Part of a small language model's weights: 5.77M parameters, a variant of Adam for these matrices.
Each number is 128 + 32 x the weight over its row's rms, rounded and kept within 0 to 255. Layers, rows and columns count from 0. Numbers have three digits each. The size before them is the row's rms in percent of the matrix's.

# layer 4 MLP up, 512x128, rms 0.149, rows 281-387, columns 64-127
101:104087176157134119172154058153117176109136078131139170106087100121098181127092069076116109109140078181152150143119097131135164135060182059068138126129105132143183115170152147096125057120160193
101:159146146063090122128096154146130146128132107135048114051126102182106090124115123207155077097124172121112127113132122140127125087078125119121161129068107118187175150179216143097094112124147182
102:149157109164164064205119084085076145133154094128096087052101152159075081117098096159132066127135061083136125091125167091160098111120187112126089109112124119072169153120188118153102116147120168
108:114191126136133169113187169139097147102126097170129167143130154184181083182102118113112114167136107080196094169087095113146119117070153159178189142107146084116111079109072110128121151174135099
093:139216138152127124114146146127096142090158154147151156090176154188120110166119143168142133144080084123122118160144131072148163134122090162113121124174170149127150141091175143103098158154174160
101:155113150138116104126120181162077151101098107085123087205166186160152118094085122151093103164079102112116085085126170156057108142098124083175094102132092124121159146092160162154125085135092171
107:121085137056123086180135126151101120131139134139150155078057180151164135094074104152134124161172129098129158078115140098110153108148196116107182137116126099109142120117133156132127090122115147
109:148137140092129154138125146162067060178100080147135161144179213111152069174080129119115105166078155113204120124182177083065161135167179102141137128169102133099171115109160136145091094115144176
090:157145136089113148162125177177101081160117163152129151097092131129163118122136117127117122109139074111153072132106184120120169167122130117152108151116086164147153121085050114152119181160129196
095:148178114140099127128078101176127181123190111109106098147127152166087149097088112137142106117062202106079150065115104111139155144053105105129122112151085117106142108159147153066074115149200095
093:141166116131173119152161176161147120156120110107133079132135166176185129095107102132079119104108153091124087166148110163176159110078112094143113118085170106132093124115096073110111104074166123
086:168119105127124124198114075158127142057148168150104158121098117147093157156138107137139080100108156112115094180167114099116134144155082124114173170101204122115107095132154113134170119166113119
094:189134118114176128185186117110143135120114112119195135060148099154142093152110171135142105114149127109145163094094134135175147125093111145164124118144143162143130118161098065164078110157132152
092:077181099112198140167116151092164125116139124144159104120141109098144103157137117148074114113096131150164099110134123111128155124157076140160194083132105132140121149129141130086124102071161129
089:181117130118155117153152160165152141119138162155115124153097200145082063107106094101089110130127138133120107155105120107141141059181183108111180094168188156080127135089158152057124081137176170
120:117104108075159149160079117154142067074131085132160068186103153144115147127082107161148141103169174132120149137113089138116186143087145102142115165181119137156109089127159145146115096158120102
108:159087149087130103193144137132091135136148161163125189092134133160114110159103153095160118138163126139169161168124138115115157096126103134116211096118176104123194094159119126164157162121119118
113:153126070054138157137107162139134135157107110136105123060118110166172107068110093157142143079099091100158144134088107126192136092071137077110162123053150088162087078138080129143061111127153092
099:124160198151123150139201133187149137104126090131148139119114136134132034166127174143088158058120134077162079096133094096122160097131193148100185115142117097161148090153128114170139130055197080
106:131134108123181113111164158165160061152095084112135109149147086126141055069131081189100106152154103147113133113147120105173111120150122119151090146136154099035145136147180068065074125171207125
092:121091184100122071156128140135119119149163085135144101111097144153090152134077097179107142116099115055103117089150056162173104124119160155146167148103155167149123133118125141108076060110123184
089:165153149095088043125100154143064065153150102066101126160103089158159087120109192111095093159145118129148139163167116108054133084135165096187116118082161150140097128099092173121116161181161087
119:143126166053106095150082137074145155103141151150147173144126125177162098123098113111118145110089093109114079144118110133119103112129071098136088140094168115064161093108136038102138130167107113
102:109173064145086184174131143141094196147173137089094146132135110134100092124105164094113139162108101099130182120093160060109143092135112107110148120131151104134184165158171105086118064058158129
104:148116137088120104175143198106105141146133143132130074094195127130138157129115071114156136183098172162097184098088145093134150072161131055116118156134132146141112133113158112144143147157118121
113:125101114154124176150148176177133172138101137125155128100132155115125097150089080124137082112125098068170127137069103111152135147088086078126118149114146085074183161133079134142110098130128149
091:123099128160138132153124138146118150098096143128089144156128169095132081105124105117093101123155154077111120142117082091117144140154123140060148112067128157176128118076125105129140104113159163
114:165059174118105188148132117114117076110097127145070113109141146115105113104074150122138130164199135103098124105103105105108141167113140172116178134109139159120146110124099101156140093153144147
098:107122169071134100150099119182146110146109081063143081155122119148110133159086167119067125114124118095147132113113127067180130074147179190014059131120126124150083144119172121115131098128127141
091:103094092155108177103164151185124193143104159113196127041136191132083128162088137144145117120167106114085162192105085135145156176102155163117146151105109082106082093120178071096130125118155117
096:113144128097104086162098072159147116127071121118094120144101072101142175079130155195104161091140122103078070143137105117110164056127167136142203112148134059107154093108091142127165106149144106
092:105140171158162151169089131134147175120127103156135082043038144120113143105101109170089152118137136145185083150133122118164177102106147165127094137131156121168145105120085159090135142167105146
103:172120128080133096148089174131143117124176095110120109110079152134129132165120144117172104097162161184098135124150147111196152142105074146172113144135092120109086124049141105103054045089133118
090:125155119067152175179202131183166184092161168093095086125118148144130144156131134155100131136171131166165155081156139108123116091148161098140152125134145118106087124051140080128138170148174132
095:120102077137113189154122075192109085103139080150080101094103121140186051077121093156157098150109099136097102116168134111129102133106146138099096090152112048097161085144106120157142170122165097
085:105106167118119095165115103138117154110088133031133168120113191093099089131106120142194147114132139155097130153143159095119178104144187145120163065098123155121189100100080109099121121140146111
094:096118126100137120157147149123116085106166147047135220112099090095126093155101107137080091186109062135118162153145139105084149100139167131169163069144125199113130116074158113077107143135163116
113:102158124164098108111100152164117090131137180087128156131165179154132101089091143073171128124102122082181145129168144130150118109052127146090132092088174132135156070134113095169166164113172154
100:119122155135153168085179141142116099072142156121105174078086168145096109190135113121126105150129140107065137107122156142145160112199164132150149155149098111091098106113132098151155139093169136
096:063205087131075157192143169144112117194148133085121119148179163148082122076093130103122108145141123118152137155128119103128086122111163071098166107141147105103195136161095126149168136082159140
101:128150067097099175133114077133182069132091091097077120141131154106154106129111133129125100177143152104131123157154117137138119126094155133139117097104160104127129114103166144105094083107179105
087:124208102125111173121153145121028187124095062093148125137105142126106121100076128090128127175087178167143150132094085181146114138092110095102125153150168135133090110106149115153114132169118126
093:167106137061132209116143144079101140152178151158167135075133104176102141103073130101148129097115074131129159143069140089175194155088113138125127082121131067128100141086175137116153070150144103
110:091175115097127148186159120119094131127130166109105120134159175129132160082117141179115096091188109101154066124203106099093139073139127109159161149140193123163104076131109130163149141108133139
093:124128090147131107184153123151132143110191123152136118119149183154121116107098083162128092121089081044119127177150134126172114122166150096160142147071160135117105070100082134108131058157103135
092:091121200162118160170142182159124124167104150065138097070139149137120127118134135093069136138131186112152171121146090124114174114166127140124205140061095175108107156103172118132092150100165197
116:134134187142126134108133161144172139133174098110114148104102184138158106091123139129141101125186156150115092138148130104175187143069187092123090101053161144124168063108077117173101120099131112
117:117155107086134173099160125092168211089142044116097142170116103078121115141101181173160112084124140138116101152096184108103146095105120115106106165154120135128138112106124111142147148158161108
106:151188180136116122132162083138123141105132136172104174117070213106094124170105166143119208120118127130102085139140149157131123067131191157071121157121158122135157082127152125090153139132185096
086:186127136090173132083168184130110103122116163121180054143117192097075110146080121070133155129063144157178129136130157129114135101146105117174160156084120121113130128152158108104050145169154130
092:154138154074110086193164095150105099119147094156111145078146212130102115122109122202102083106173111105081079119109148125089104087147167123087172146142103150130087092088167165137173026100109159
118:139204158129126090160121183129070130133141149149134144137114161088134133110103093119119162144144104079092122089172185099110122075077143080130123053099170158087199095101185087154156128143166136
096:140162147143202161195192137108124060159089078132142112093105151151162107144104088117085152103134132133157106082114109135118152125089154150136164072150141090154130177131126114121104063118168114
095:094168148156157131167135129195156118090128087114108182143130166120171058108091121155101109113135126101115096182182147169147155097119068122075115123099168139146182087150164124095102182109143101
088:101084119067094071143088129144106114149108126095105155088127134137119126127119096175123158074144088187167204144117143106096111100126132103173094123103103161127097107151171107112127052147112186
112:117097135129107161151165117103180127100161106111177170138103112161154094106086086107110174130131037167101081193145132110166148131116081158124107172056149174078081154115133126142069107153117134
097:157118161117102137181181098129118157063133114142193150151145168178106103106090139167080117113117131126132084121073170157114145108134139117080127182047164168105063132159118140142096116097157133
104:125128177089119170153152151134044136130097133093172153162212192063116118096105110118125123150151138109102100130159167157072143104109118098075125163155123127169150120133094117138090072159117189
104:159171124091140148119114184121084119173094061059128137117174100122099139109095155137086133125118139103123103075154116122114110069129135181197154160107115153100131119143112058081116139126141149
105:148142105090098162189186123117109154096168086129093106169178130130161086071085144125136190131216144126130092091141097081105147122108134090120085144173198116152182112174055130143172088178129129
091:119074172104131125099097077166102158138057077041123141140107087186119113103110144203098158123093179134084153195161138119092121113133127123135105074119115118102115102150164102107112106180162163
104:121132069114110162144103117108111143128079154102078137118178130198105050088110129134134145198103178150103124126164114136128122137126101099178099106170151134129131167105170132154083137097217143
110:149161087134091087086181184177120078176164134137144135104103161105146105096095087136175154142155134128140163117093138190109144122079082167102136130135133079121089074127172080103143109112154189
093:129110144089103175137173111093152121121107118045062109152054116135160114117111137145148103124124159127156142086090137104167096117091108090158125164106150146102065160169134111110072168099180192
106:158113078127111106201163183137134140131123095118062063115159125147193079129080141122159207098094074125158112133115110086129165138127138156169098092115094145111102132148127128166072130148131109
104:126109115094102158163122161138138098162189108144144150085168177119141116110065120109135118093148130081177165188136112087094103131153135114127162056062135123168087136116119102184068071176133135
101:225142135084092172147111140182092124124141120135110107122167115112124126083114148175145153148139177201064171098123186119116115085151123144112145077159091188124128057106153125133071119123113116
089:118109090128163107183122163162147165129142083087124104161161096139085114055090101185146115163184093127163108086149122055179103127078101157162140109152101102093139158094118116162130154136179139
109:135099195104107184130133139174159082099094126140134131130188164153115075136130120149132145101115107101133114142105173109087119124080112144108105138050151090076177051126079110145100123107130105
101:105118105090177198120112095109126171133141116154141141182161136130145116094105076054175160091177090154146112147104199171135180139140159060131164155088147111088129075102121114166135124206094155
090:091147046147186106140140182171120177093104130124076127128154142136193137115124163115083135151093184127179153110150166177142188101058040104124163173141144106134106157096153090078094104071161105
115:110118157117143150086096091147134144108049125082163103149127086135067110126104172072098093169142142121136066149116176110160141089100142122090171148111110101078118076089182119091138098131184112
111:142161181145113109133187134126146158122117052095105212096125164151151078052097132112158151081174094153162139137163152057181174152059107121132146114118146100200111138178090125092106091144124179
095:100150173150111168103149166132111158143110086107134168065134098121100070137103177105164167164096138110133148196178104130097097080120131106098168087112115169106122101125130102139105082111140133
106:088111102117115149124113093161144142124218154116115102084149155146078134075123147142122106077148137122115124133165137085154154068114128124129118138129192096123137106137184074136074143143205156
127:119135110090125160108182178103140106134089082156113125136136152168098140131090088137110096132061172094148092107099113150131142129104146094094124125135126148130107157204064064118095102092172163
122:143093106085174084120107107128111112149160120146134149087112122161146172101103099186126160115078126117097104076162101124154179060094131135109146125099099128164102142175123159125156104131170176
080:106109112201140152168127123141095157106132120149159106151176131117108100112111047119167079138143072055126132154131108113109160162126188155123115149098090074109102128082118096116123077108179199
088:050117149155120073124114163178119141141141143114120120097180126129132119152112111087199086180096108181118138125118140109095168151127099129130146132130166171131170090154141067139145140165110145
084:098118126111090113171094133115095139168077179116113090175140100136138121125151112176129137113131116116085129162105120091127123107136113106087173136165086109103214077109158130117078090122186140
082:116109088103121135130080133117131178151109167139114093119091101138110109131068136138106145085080104184096117062077115143165121124173137114130097149126097098095126147170162092066044095109150085
092:133156102170196103106127182095118097168118153070087145138166154092122105125110152152137090118116139111147114150164133109200169092074148132109114117131159140040128146121140124150078118149186202
106:129195115074139138118158113143133097157113098075046147105122154156178139106115122134098095136137108128151124104062165108157161103138155141098176152155193112131115164082127095154143120132205139
095:155147169120129075147151153086153169065115161164182174118195133113122128074117081132155153157138126119143125178110102093161160092107162054069106086055120071087104148130144055099144109121127142
115:148109185174083111101150145163180181120105078131092189098137185154172065068114140199132147107106160134093119162109129120144141125106140100159122151059142096148170084133100098133124106168183137
105:157161096122120142169107098141053139142182129144107139174074152127125107115073100160140132138123065180105175098122118155138203095155066125154160166187185131131173134163092138091177110133100131
105:095121107108196148142128108095142078120183153094122136120196160182079133136136122159139133116163105162120102074113096050182198085124120125156167117121169145091174143132083139076125104106121157
116:109112131134078192162173085071134084140130069107115114109159152102084116111110157132153135111135114145131130180133168144086162158118132132159160149148152158133146128084174137133119066152153113
108:111154118163123114148083165118141160119133072133140135112115177127114132077083133122142151161068119088125127105096175150121111091098082118152165148085123140136149157139149113106154109173180122
094:180168127096171108135149167092135181145152077110162091151034108153140076164068143120137140146212102152156094111084183111133113145078197146174163102105148083091117125087143047100140142116132144
084:149162098062161113098111136127151134108143152089176120118175150097111206053114180120092089125180073164113145139083145106162124128155079076119120129092088148077119082129146131131177106144118141
101:066185119085172133102100186098084094129143103111111129140146157142090065190078163128125165120132107157070133086156155163130162076172095160080110130115108182173121119059184144169096121155166150
089:120167083061113157146156077126038101107161134149141137150151111181126051161111061144131131107128102111164093161144182130095150145150126042124142159127170125163139098140097105097102073103116140
103:135181183118179122067128108117124069146129141145175109175151071133145117125098149194084178136117208133104099124119082178151139117154133142124160120153109170125134055146119029138136129132191106
109:163101090156173158155108139152075122097174131142131179195111147154113136148136111127078192148105139059174080127144161132099116091143113120131096091070105175098124116160185105098126139084127102
082:177161161127176130100153130179151153113081136081128084159125138109098091095101086103136102111161122100160119150108084100151134128101141101156127096095158156055130153119107070144150105113142112
097:111154157097183193144080141140136101173130102136113150170107102133107156183107068122086115148125152094088140102132127127127105076157167081171103201167138115079145083137149118112115121123085145
095:151119129135119156102124112159090176174119095065170137086167100180128111170120141162117145053098143129105143121148050142114123118123104129126111074108081136150181103117168100090147111123163145
100:140132157117141142162151070089159161132123148112105121140123093141202125146114089134057124094063172085045089147082100154131151051148105152167129157116126096078173167073148146121110113143162105
084:114135124193152136101149080173109114067081109065105130138091182106109112156080117126136104149140109152130157105127141106082141118109162135123095089092139163158147070110125174067128064076154125
105:124157111074152146195114137135148105097104126139145099119152169150132112144117085121202133071120158168129078102099138069139150120097152148139156148135169121136165173127143131144123095141143183
115:120117164060140124140136126132145092155159112140166165111137180147119159039088072146073164097146103132166126138125118151183148140088148181115180095145121149132187133135102102089162089191134112
092:090139142151110199167123132156076110145117141092119146092100108154120132112143080113162132153129096110122163128175124109110170068098158104104088138136153124117102052146163125158150097116179132
105:162170169143109136162204112115158123100140031155182130148126117137145045119094108103151173111181095068102086151126158136119121112129139141131196138117140156140147142111115160140145060116143143
110:133110137123119160122125123145104149082178132146171087091063146100161103081119111115071153118103157081107141112159106144128137125081188180144138115103101150134106118173123098137119098055198126
110:144129159122136144126153192153114161098118082126106119148134200109102085146102124130126113116098098139178135138115171151095122054096170101111099089141099154126194144141092087120145109146157129
109:130132140148149171164160127155135117148170158135087172085150137147103040120103125109113088129156108083152131126139100083074146134137123120135143149090169102153135163156129105148177086100129136
# layer 4 MLP down (transposed), 512x128, rms 0.139, rows 281-387, columns 64-127
099:134207125170102106095090088106140149100135147136093104111159146068128130120167116108108083096174162122130112173221153084135131149134082172164103146100103128139062079141099102123124140079098101
104:199197130103089136135061149119146165174113130233123139091173153174177137173158083163179146120082115102105176120128143130148082158173106078137165149147125063152148154110135143169140089078118146
100:065103105112115099074133099093107137116113117188125135088105176135157145129125088177112170142162184147105098141054099156085163130137143183107145099110127108153135103164069080131114088207163147
104:066087100142126118112147110178134144130072104186142146142140097170107166128134145133125131175146131146192125100172129150152113116165114177153104072141182120192199123170171141142129116151155119
096:189184100156103114109202147079097106137135117143147120098159166164152112122149184152194165096148101083099126147098090128151148185125107094134159118146107130144146152183137157143099109164121131
106:132145128137113120171166116149064138102161122153092154156128123147107116123161078143089150058210088124114139197130094133094076094128115099129149123130184107093103066172076118157056130140142132
106:140080111157138116167120113106134109115082063213111084134172099117162109082161123093114131102131083100133137215177167179125127147119141126085129121130123119171096096196054142214139079114103144
109:159099124142120114118116100097135128105127144103160111083123082137184126146102101151106157138145127130106132148138128189142083138152102174136128117174162120130125149101110144118174154209143098
095:121084098153166156101097111214127095128153158121093132161103145110127088120186064113147216139157059140136126127099129119161206174141116156135108146135114119164177147112059094095133158190085148
097:096111105174194128081118121124131108134089127046139155107085148114129197149125135100167124086153194116104125153120127131187136129133106120121153107105128122118128117097148160082128126107073076
097:137144152182099163133108119158166140100153139086157161160091035127178155128206157164109139122153142071107132086126159104136140076125151153100137135134075149136104095200124130204109138126146129
086:121115148161062158102156132143125180104142114125120133154117141095118123177149119172173150089107128091144106165166153138113180108138126123164127149150138145142124085163110113170104139174050085
091:083087131157123126069084153159132178209069057137062113137140136149121124104169148146109139114103142166059173142127123149129120108129139137128059132134162108117160074092146099162098133083178167
093:120084146206122126133152147141082128088150132134098182137114086122125167114208054111178165111217147092112142118110139102127170156144131130149126172125134096178130109189062164164142147177102160
087:119166052133131153110098058070092124140115107129120142083128064124111200146177155150154152112122125139109165105149104101138151112067106112117209115066086127099120054139117150141100089154114130
123:121114166111130081150177112052106109086104119151105112069118129175058129146072117100116113141171065136110155170121114130162125123160212109111097122119119073118158118136121172037120137135110151
107:139086087152112152134148068098059155075188133161096085104148136118088169145167102139079124122141111116110108172115156096130029189107114133126178121212124169120054115113160134103140121146114145
105:122121139137168134116150109176177107133128110112097150171116224109157126189076178069082063169138133130055149124152119192076155155159117137116054146142154154098126090103151064188200148086183152
095:121092079143163120131106090098145115161150181155110124120169128150163169112193173082171089121106152154105106178157157114174146156096081136140149167137203114154139208071142116164102140103079150
103:142107197161119142108119112119062139140141171078142118161054098144141150136171144130122136154190097102094154135113149209146185124138135103074176137114083160135057146180189130178101089123061111
092:152217083096153113105141086124146156167125138101116166129177073106078072125145145099142156080134094166148083102113132141199115118129152061150139123125088130162109147134163082133064149212169104
090:164144115088129097081115136096108069119182174143150124158126127156143144187187111119097088131170149106150111167146147150117159116100137074137088177091156189128142139137179164154091068209093127
112:031112128168079139109155148164153135051145023164125123140126073140117047164069149119176129138111160083132141121143175176119148172113121222172165125162144113090131155130159081131156154108166079
103:124135148133107107011139067176081138118108099078135119156145068190093167154146116121182142114132101150108150113141130134095157129172152165082131133137144115165101107155111144185127108114140169
104:133107142166094124117087110148148163116141118107114069131177102107120098160140082123205129143138087093142075138190083151169136146128179111127163173115105140146138155081220154112169118145159126
119:125150147071097135151132100168118116138062099083119088138134120188145079124114140158163168144082113172131116126117115110160154135177089193115175043163180158145154084092128125114090143158135175
092:152163090139136119106109110077099121086206150156117144129117095142148187201192111158115129080103143148127156132122207120091152071133116142125121237127084118153076142170140145122121166158098096
115:127195196135161104180197085112157173105158103090139121050145123128104160152106124148114141112164136166093130141155212173069121080143129171070117154109067128124100080111121149154140062116124104
099:123130119141148148168099114235142156108131118171124151158117151175118085112105082115114109074143130139133122108106207098133123147132135170115037090094156112187189059154154148113158137135092142
096:173159152179153151159115099156109151078191102161118147083130129118119174090205127102145115177152130127133086184097156178165071077144143150164107140082071097092100079126099142145106079121132103
094:106113052157106113097124119182149127080105125198108189138135121131090112171217089099124137140157197140117095144092151138118097192171102142063086132121147105133147154143143103184106146158146138
095:122179102171156129146137181103120176152118117090094132124109110092129121147131076169087228108107097138110056128131074098122223125136125145108121117162159082204138136180102095121137108171093141
104:141089106123109117103108135126131066104152159104145146087174095144091099138128127128131147121146093076160123137050133173124119138134136121096143041137082118156155122154129157177161154134099170
093:126137092108133141165127158132163129115103109107099122098145111097113076168147074112120156036159108103164110134138168118114119169125112106171194138167114091108119100080155178159147125128123125
094:055121137106149072103123156077109109160083137144146107116105192122116152171113065144133173120117136087135139126158147131123099125160103086144152151046126130107168144106142144090126117106068097
094:159117135162126163140120138105068130120114139063097146115101036106126187180161131139143123173159071123151158192068155091104116134161149119058125093167161150110165143111098161127072118093043118
094:174199088129210147165111135111137187072095168121164132096189184143117125174173123130136152125155140127135107142120207088133132088109132135149159127118125109148128160150124143134142167128159104
105:078088130162091110105139114123093117150148091100160145157205181088125102142143136213127160074161100151076127211116155129095136133148133140102141079139135121156112088136134090099093110100075165
096:061124150136141114143069145106103142120107149137090063098172129123188141124127081110084127092138119105148162143187115158115050155037138202132139148076128143176167122127108145111132140123060112
100:112145168160114068098128081158123121170161154107147140113186113135136087142134115182125101065127095109136131186116164149101152089182135171073156072114144137187138142141095110074092098111094141
102:106155110182148120209157164178129088149140141115070163134117140076111093114154118117107102160160160087135062125161156164148141163039094101158121071132140137134143112142206142124112089151142112
092:079156103140114163121154116096098129135063161128119098112138140166164188170168096111212101163115143114101159159090127176149111103141145086065116116088117130142100101126105063177169194140129157
093:087202058131111155116133137139136160069116089149124104131113144104085128156143166107128154122081109056104090103107130121148161157055155139150123130124148041124126165137117115110114119086097077
102:146161141113115149194107134128136121070053120158122104124143115149123132112173121098141078098140144107105149150073164192086089110121123159112145148134095095129122140115145162139109136146130129
095:183129099134100144113136165145088155126076191141107145115129092211154117126154150119144134097144160057128073175133116113131112135045105134190127164118130168170102126156167132166115131159123078
096:167146165179104148077091181143130160146160078088108132084048087176145131160157140100131067130114075142143138116126104163150085129135148119147163117129104121142126095114155226134179125119082145
109:133142105091092149152103100166084098147114160107202075135162157099130081130115098124105177125168136137131072085099153122131195075177176112135152091128158139099172087115144032110131147130132180
116:110155125120154100149133145125116134167077156126090140089097081124068119060094156078154098121128077150131134156118127076057087178107187105052109104124115112105147128154128136052097115170173141
109:167163087136145151098090173064111099119137115166120125125111040172086090095128102153173138120180128102088110184117117167074132086154123190094154129115094084103136117122145131147142107109095220
092:170144157166121135114181100108137118094079157101123117143144139106105083130128093114106124120075187113117180126133142113068051140128115116163149123073193072077156127180125096143093144169107171
090:124109089165178123134099174150118098110113084157067086089115046114171137115228116090136155115139180142132131190138145182146168156081101144108098143118144118174116157161102122179107158165112106
114:149112131080148168086139120117154130079106114106170133112143118153104109136155144137115109060124103158117105187114067133123115161152063140092156136114104085121090120130103141115171129045080114
097:140042127211123114163099097104067156080112105142073127181116147099141176080203116183141153119147161064128087168130112128131183119139116157107156110166124189187166162122104163133138149077101158
097:122144104217096184115176099080145125124137124078092160143120060121079141125160107158183170130206134140123130139149132091103115128108128178093107064142105109164091092203146160143097090048136142
093:202149161098142104148096157141146174108139100145060170171125173117126127145145109090130127106136110084139089187114138151119096155130101161139071071165181113169122192107102074163111106144010150
112:126149133149176095121095097215141108143095124164148177144134135106162089112104184109158181082170141102110094061213173092092174114167164110193118112132142109151145112110137119119166142113167089
095:112134116153107098100103126177138080113049131192129116083084138116158131150167106039096138122099151130085151068123112165102103148133143159122119147131118096135160127094109118139143174123095094
103:145100138135145151139080118156075124175081099151140079151123118136165153175181125103116116102178111102114119143136106109124088085126117145100145127137067159120116112134177104167139084094019142
102:083132161090136165097087121064094168161065120147142101093163090155103095149130097116080098085125146098141099084174169128162128186114146174167139118145114174094115105140128093153116138130071102
108:117154169130123134109136094161146145211124154056132125114092100113159098104047128103118098135088134143120132093125080098161195148120164084144137109115149190147160135105121118094124126100165126
095:180160151134104121118064152139103128125117135174115167133125128167164127218158134118105169129103145082123105209085148171108117142176109118115143107103136092106167130195080117193099119166093131
104:174191138124076126150149140112153174147145148098109168103157065136125156117147148132091134109126156112157159173071130130106154119104173114082214100098117112146112225124150138106091063138115090
104:130140128089131109102092170085104161121136141077183086123135129130120119096165132113108095165106151131122077098101211153120146100086076147188154156167105137226125128100107155143128101107140090
094:132197123124145177116155112102137131101162145080135157168136114133133139089189086148068158165119150164143134143111154096146112129064148148123160105065149080089116196179064121136093174084108114
100:080165105116118109065129141133114116162127184109154135119155152146098092131072131088117142059102114175116169139120162149070159089109112126127093161093141171147082116097144179149142150122074147
107:152124079110142164123169181075104113121125173136166121144128088166091149102078131158136103171153167109152047149074143122166070098076095172084125114177149109172134203153158126143092092124095130
099:245118196177133101135135118112090151123184159144183090144127121165128125128143104140127162132131122129146107163080123111117105178081196141105143102119109138154088134181150154180154106158091160
089:168132156099140067152127157106099127113151156134096243180112150143125119113160140139177167109100143124135153137147174124085122168167180089154150136110120161076094091133128125141138073159124127
110:116145121142083155121079124097078157051145115159114131135126120134096132150117134163179151138107111049167155167105115112091130172108135245104117154152088140157061149147153124194170133137137150
095:102160125174124141068176128167113079132125156130069140120129226115115089205109181158110034165162163113089127098149118111135183183144114098175051122146111159136066111097134122178151156104126123
096:112124141208086134142154103148158166108148110101138144164131110188134125132203143135110140109200155103115133089153144132105160110130182174102151118124105183145125159179132110218099125118128139
118:100126110157180135136072180125144072115148113109136138129152115132151132129075116129134094127047147102211144077134094089112140168140071090157143145173143176127148154070203107136121116127160121
103:126125144195124139163075126142033093167202134099215089100099119113142158166134116160137066106132108144115154129131128142147099133143117137109118131102058117076131104143131133161123120090129088
097:148146112182093116146139102120085172142122148088155130141108126152122164128100159075123152148096158128160123108157127187168098076192127108138225110132121104088088144084137126118134117136154119
108:121171167140127142155118141132119173117089116168113152189130128099069148145121122170122147131154103157190111082133162080100129115117138153097108131130089104072121147110101151185135063125062096
129:100120118102156144114101145110124129117148120065096140157165114111148067149087129099142140150099214106145118074155105101106203116136117123153165102149146144100123163082151115158145099133120107
118:089139123085108058145131109120147153096138161170181136178171150114140078167151107123102136045136125106060105234100132142119075111134129103110109172124114093079155159151144057130143135090135151
090:149104125164076139089118158143105209092123153183130116099151071136157153147218057105133085107089169145130141196081139150088129095160146144152118165141109155163113101135095145098063097146131153
093:146123160154123110088177152177095159127193097126114132144118103167161074099159141087156123135155101177081145177152183168067111140129096137105116164168136141167131105154118133176108098104076118
085:166144087159138118091149138182119139078102155125154083101151122151086114123200143046159178119127153145134086140098182140189117156141094146118109132110111113165176151118080126183074108159106115
087:121170114120081143178114123175153140153151148197140125084108121139123084120158172156117091134129119176161132080192099175158113142055129166137075129112154118115159100080050081164083134094128102
093:103128107190129120081146085078143095107132044105138135137187039086184141143068145167115168148159161181161098124110130073098086086138079158098149087108107119124158115136133111105106138079156127
104:172088131065107118143076163123118159177121123156158141120091148139099113168156201110116127127191108179127124144204144129112118127087119119122199086082084085094125113154158078178126123133078115
099:138164136168130090103130179074125171061136141119178131155194060125143167131233140108192140117055118114144116138054130181184117139140141126139125157110088085120127124124128079157166158127152086
102:085141105139135132090130167053110119170090175138134099123147158096056131174114078082143170101114138102101123105124126111119210093144159094142167178150138202106191123089120133079169149138108141
106:119130099081110155148072080146118145069167096161132138105147114098168146119107137088072073105135152126174070088094124128103122156054117168075123097167145084152134117117152078145131140157088135
101:146192134127124139112093140139078147144068117154053099132104092132108117090172124097109149123144075168129158132125175102141135100137165138140128150145182152123163138190127089142185180141023213
111:130167142103125141110158148124140149135171187125114142167095123080100101134118108094088153160159148169143093071117168118138069147099174148073139085108174102095081160119087129134124121077127147
107:090165140176124192198156112133147125095097036168154133154110139162090106179175134173119153120118122185056127154156054100071084132113130139118124131133094115076127094150151078093124118161129100
095:142128130177116163096114177087090165146179077185172145122127143126151095095160164135111127127149149110169165090150159115117060086121174081125137105095116130117145143143146129082102125101141125
088:108135085144123161182164123127057141102148131120120122135137106106102112099171183146141136150122123105125100180111088153110108128099077125157097092125118141153116103200139110165189123084064094
103:115145146137133140104119162092114117107176095191157168170121093140066146090144122171116139128105118162115154166152109092115112100073084162112106106110073099158034107129074165170137121141109172
093:167096193198130115104153165110118135069121168203146101127101179100099136136174110192176148126161143130123135086097136104111102126139129164142055123136130130124058087164155094133128155155121165
101:132120155120175077145169169200116084118176165137144085096078156154118126119121120166113124180166155111167140196119167171187121143131107105193187111112123110156078156150151150148129152161162097
101:102135135123088110102141086124127104180049092160119064152117121119107087150156114122119041121113124140137163176176151116080175171092148078087160187210132125108135137188080113094146099152132147
096:164107145128093094066158115119126137089186153120139137166122077168162144106211163151157091124139116081104096113095133127168111099180148125087130043118179165110125099164104132154134137144112119
097:112120164134181167109069129097129183168150056121128191174134096136134085168100156164138130153102200143134173093155135130122111140043115199120116160161157137122138035121130109134132156167021110
098:144154108158138154145122155114129178083081170126101096102076119229097157137163129138125093037136086112096109090112126180164101148129127106169210099124153087179136152172100068135153126138084164
100:153114089151106142155125115148151102152221098177165133105142115213171156151140124107087145099106156065080107121162140134164157142119092146170141091105059097156103105115167112140069116133143107
088:133108134187104094110117157100107168124154092195109104083101105184096181118133107113141138114175148129054097156165152142154083107103134159125104102091174114141161086219105086200088118123092092
102:135086121116135118123126126166116152107104119189181077129130120158171111146201163111078137119125152130161152161135107131116055168131124103122139123104135094178170107137089101107156170140098164
104:175174117125142140183084154115120147118122126199139134116171121108133135178205095089064152100161121157144084143140172115119123105082122134093110144109115100154130126159082173123096111115093148
095:144098112160080084070139072131171079165114132113150207148096111101139093091147149133138136174111164094154081113167126140129090181156098165093048085104110113156131144171126139114127125120128116
097:111103093173156130092112154138101120111080101247088136137081114112153126114202148119062110075070162148168103072213107176133143168133115151147132135094110122159116120160131111141145164110131132
109:172096115174155155122110128083180181090113078174149145122139145158159154114129184088125181177090144110094097140171127083134140182117100118151110058081126132174120111056166117159111137114130170
112:159165131127134148060106127132130078110186134107121117116150092165115133178165116110112124081199052167129105121132142107127038134133091117128202139125140108139168128140115067066112107145106073
107:153138183139181088071113121106134162127171125128111121138141166098133137085129163097099168131116110157120137196117092118111144107078138155084161128174180092168100102149105135113033120160131100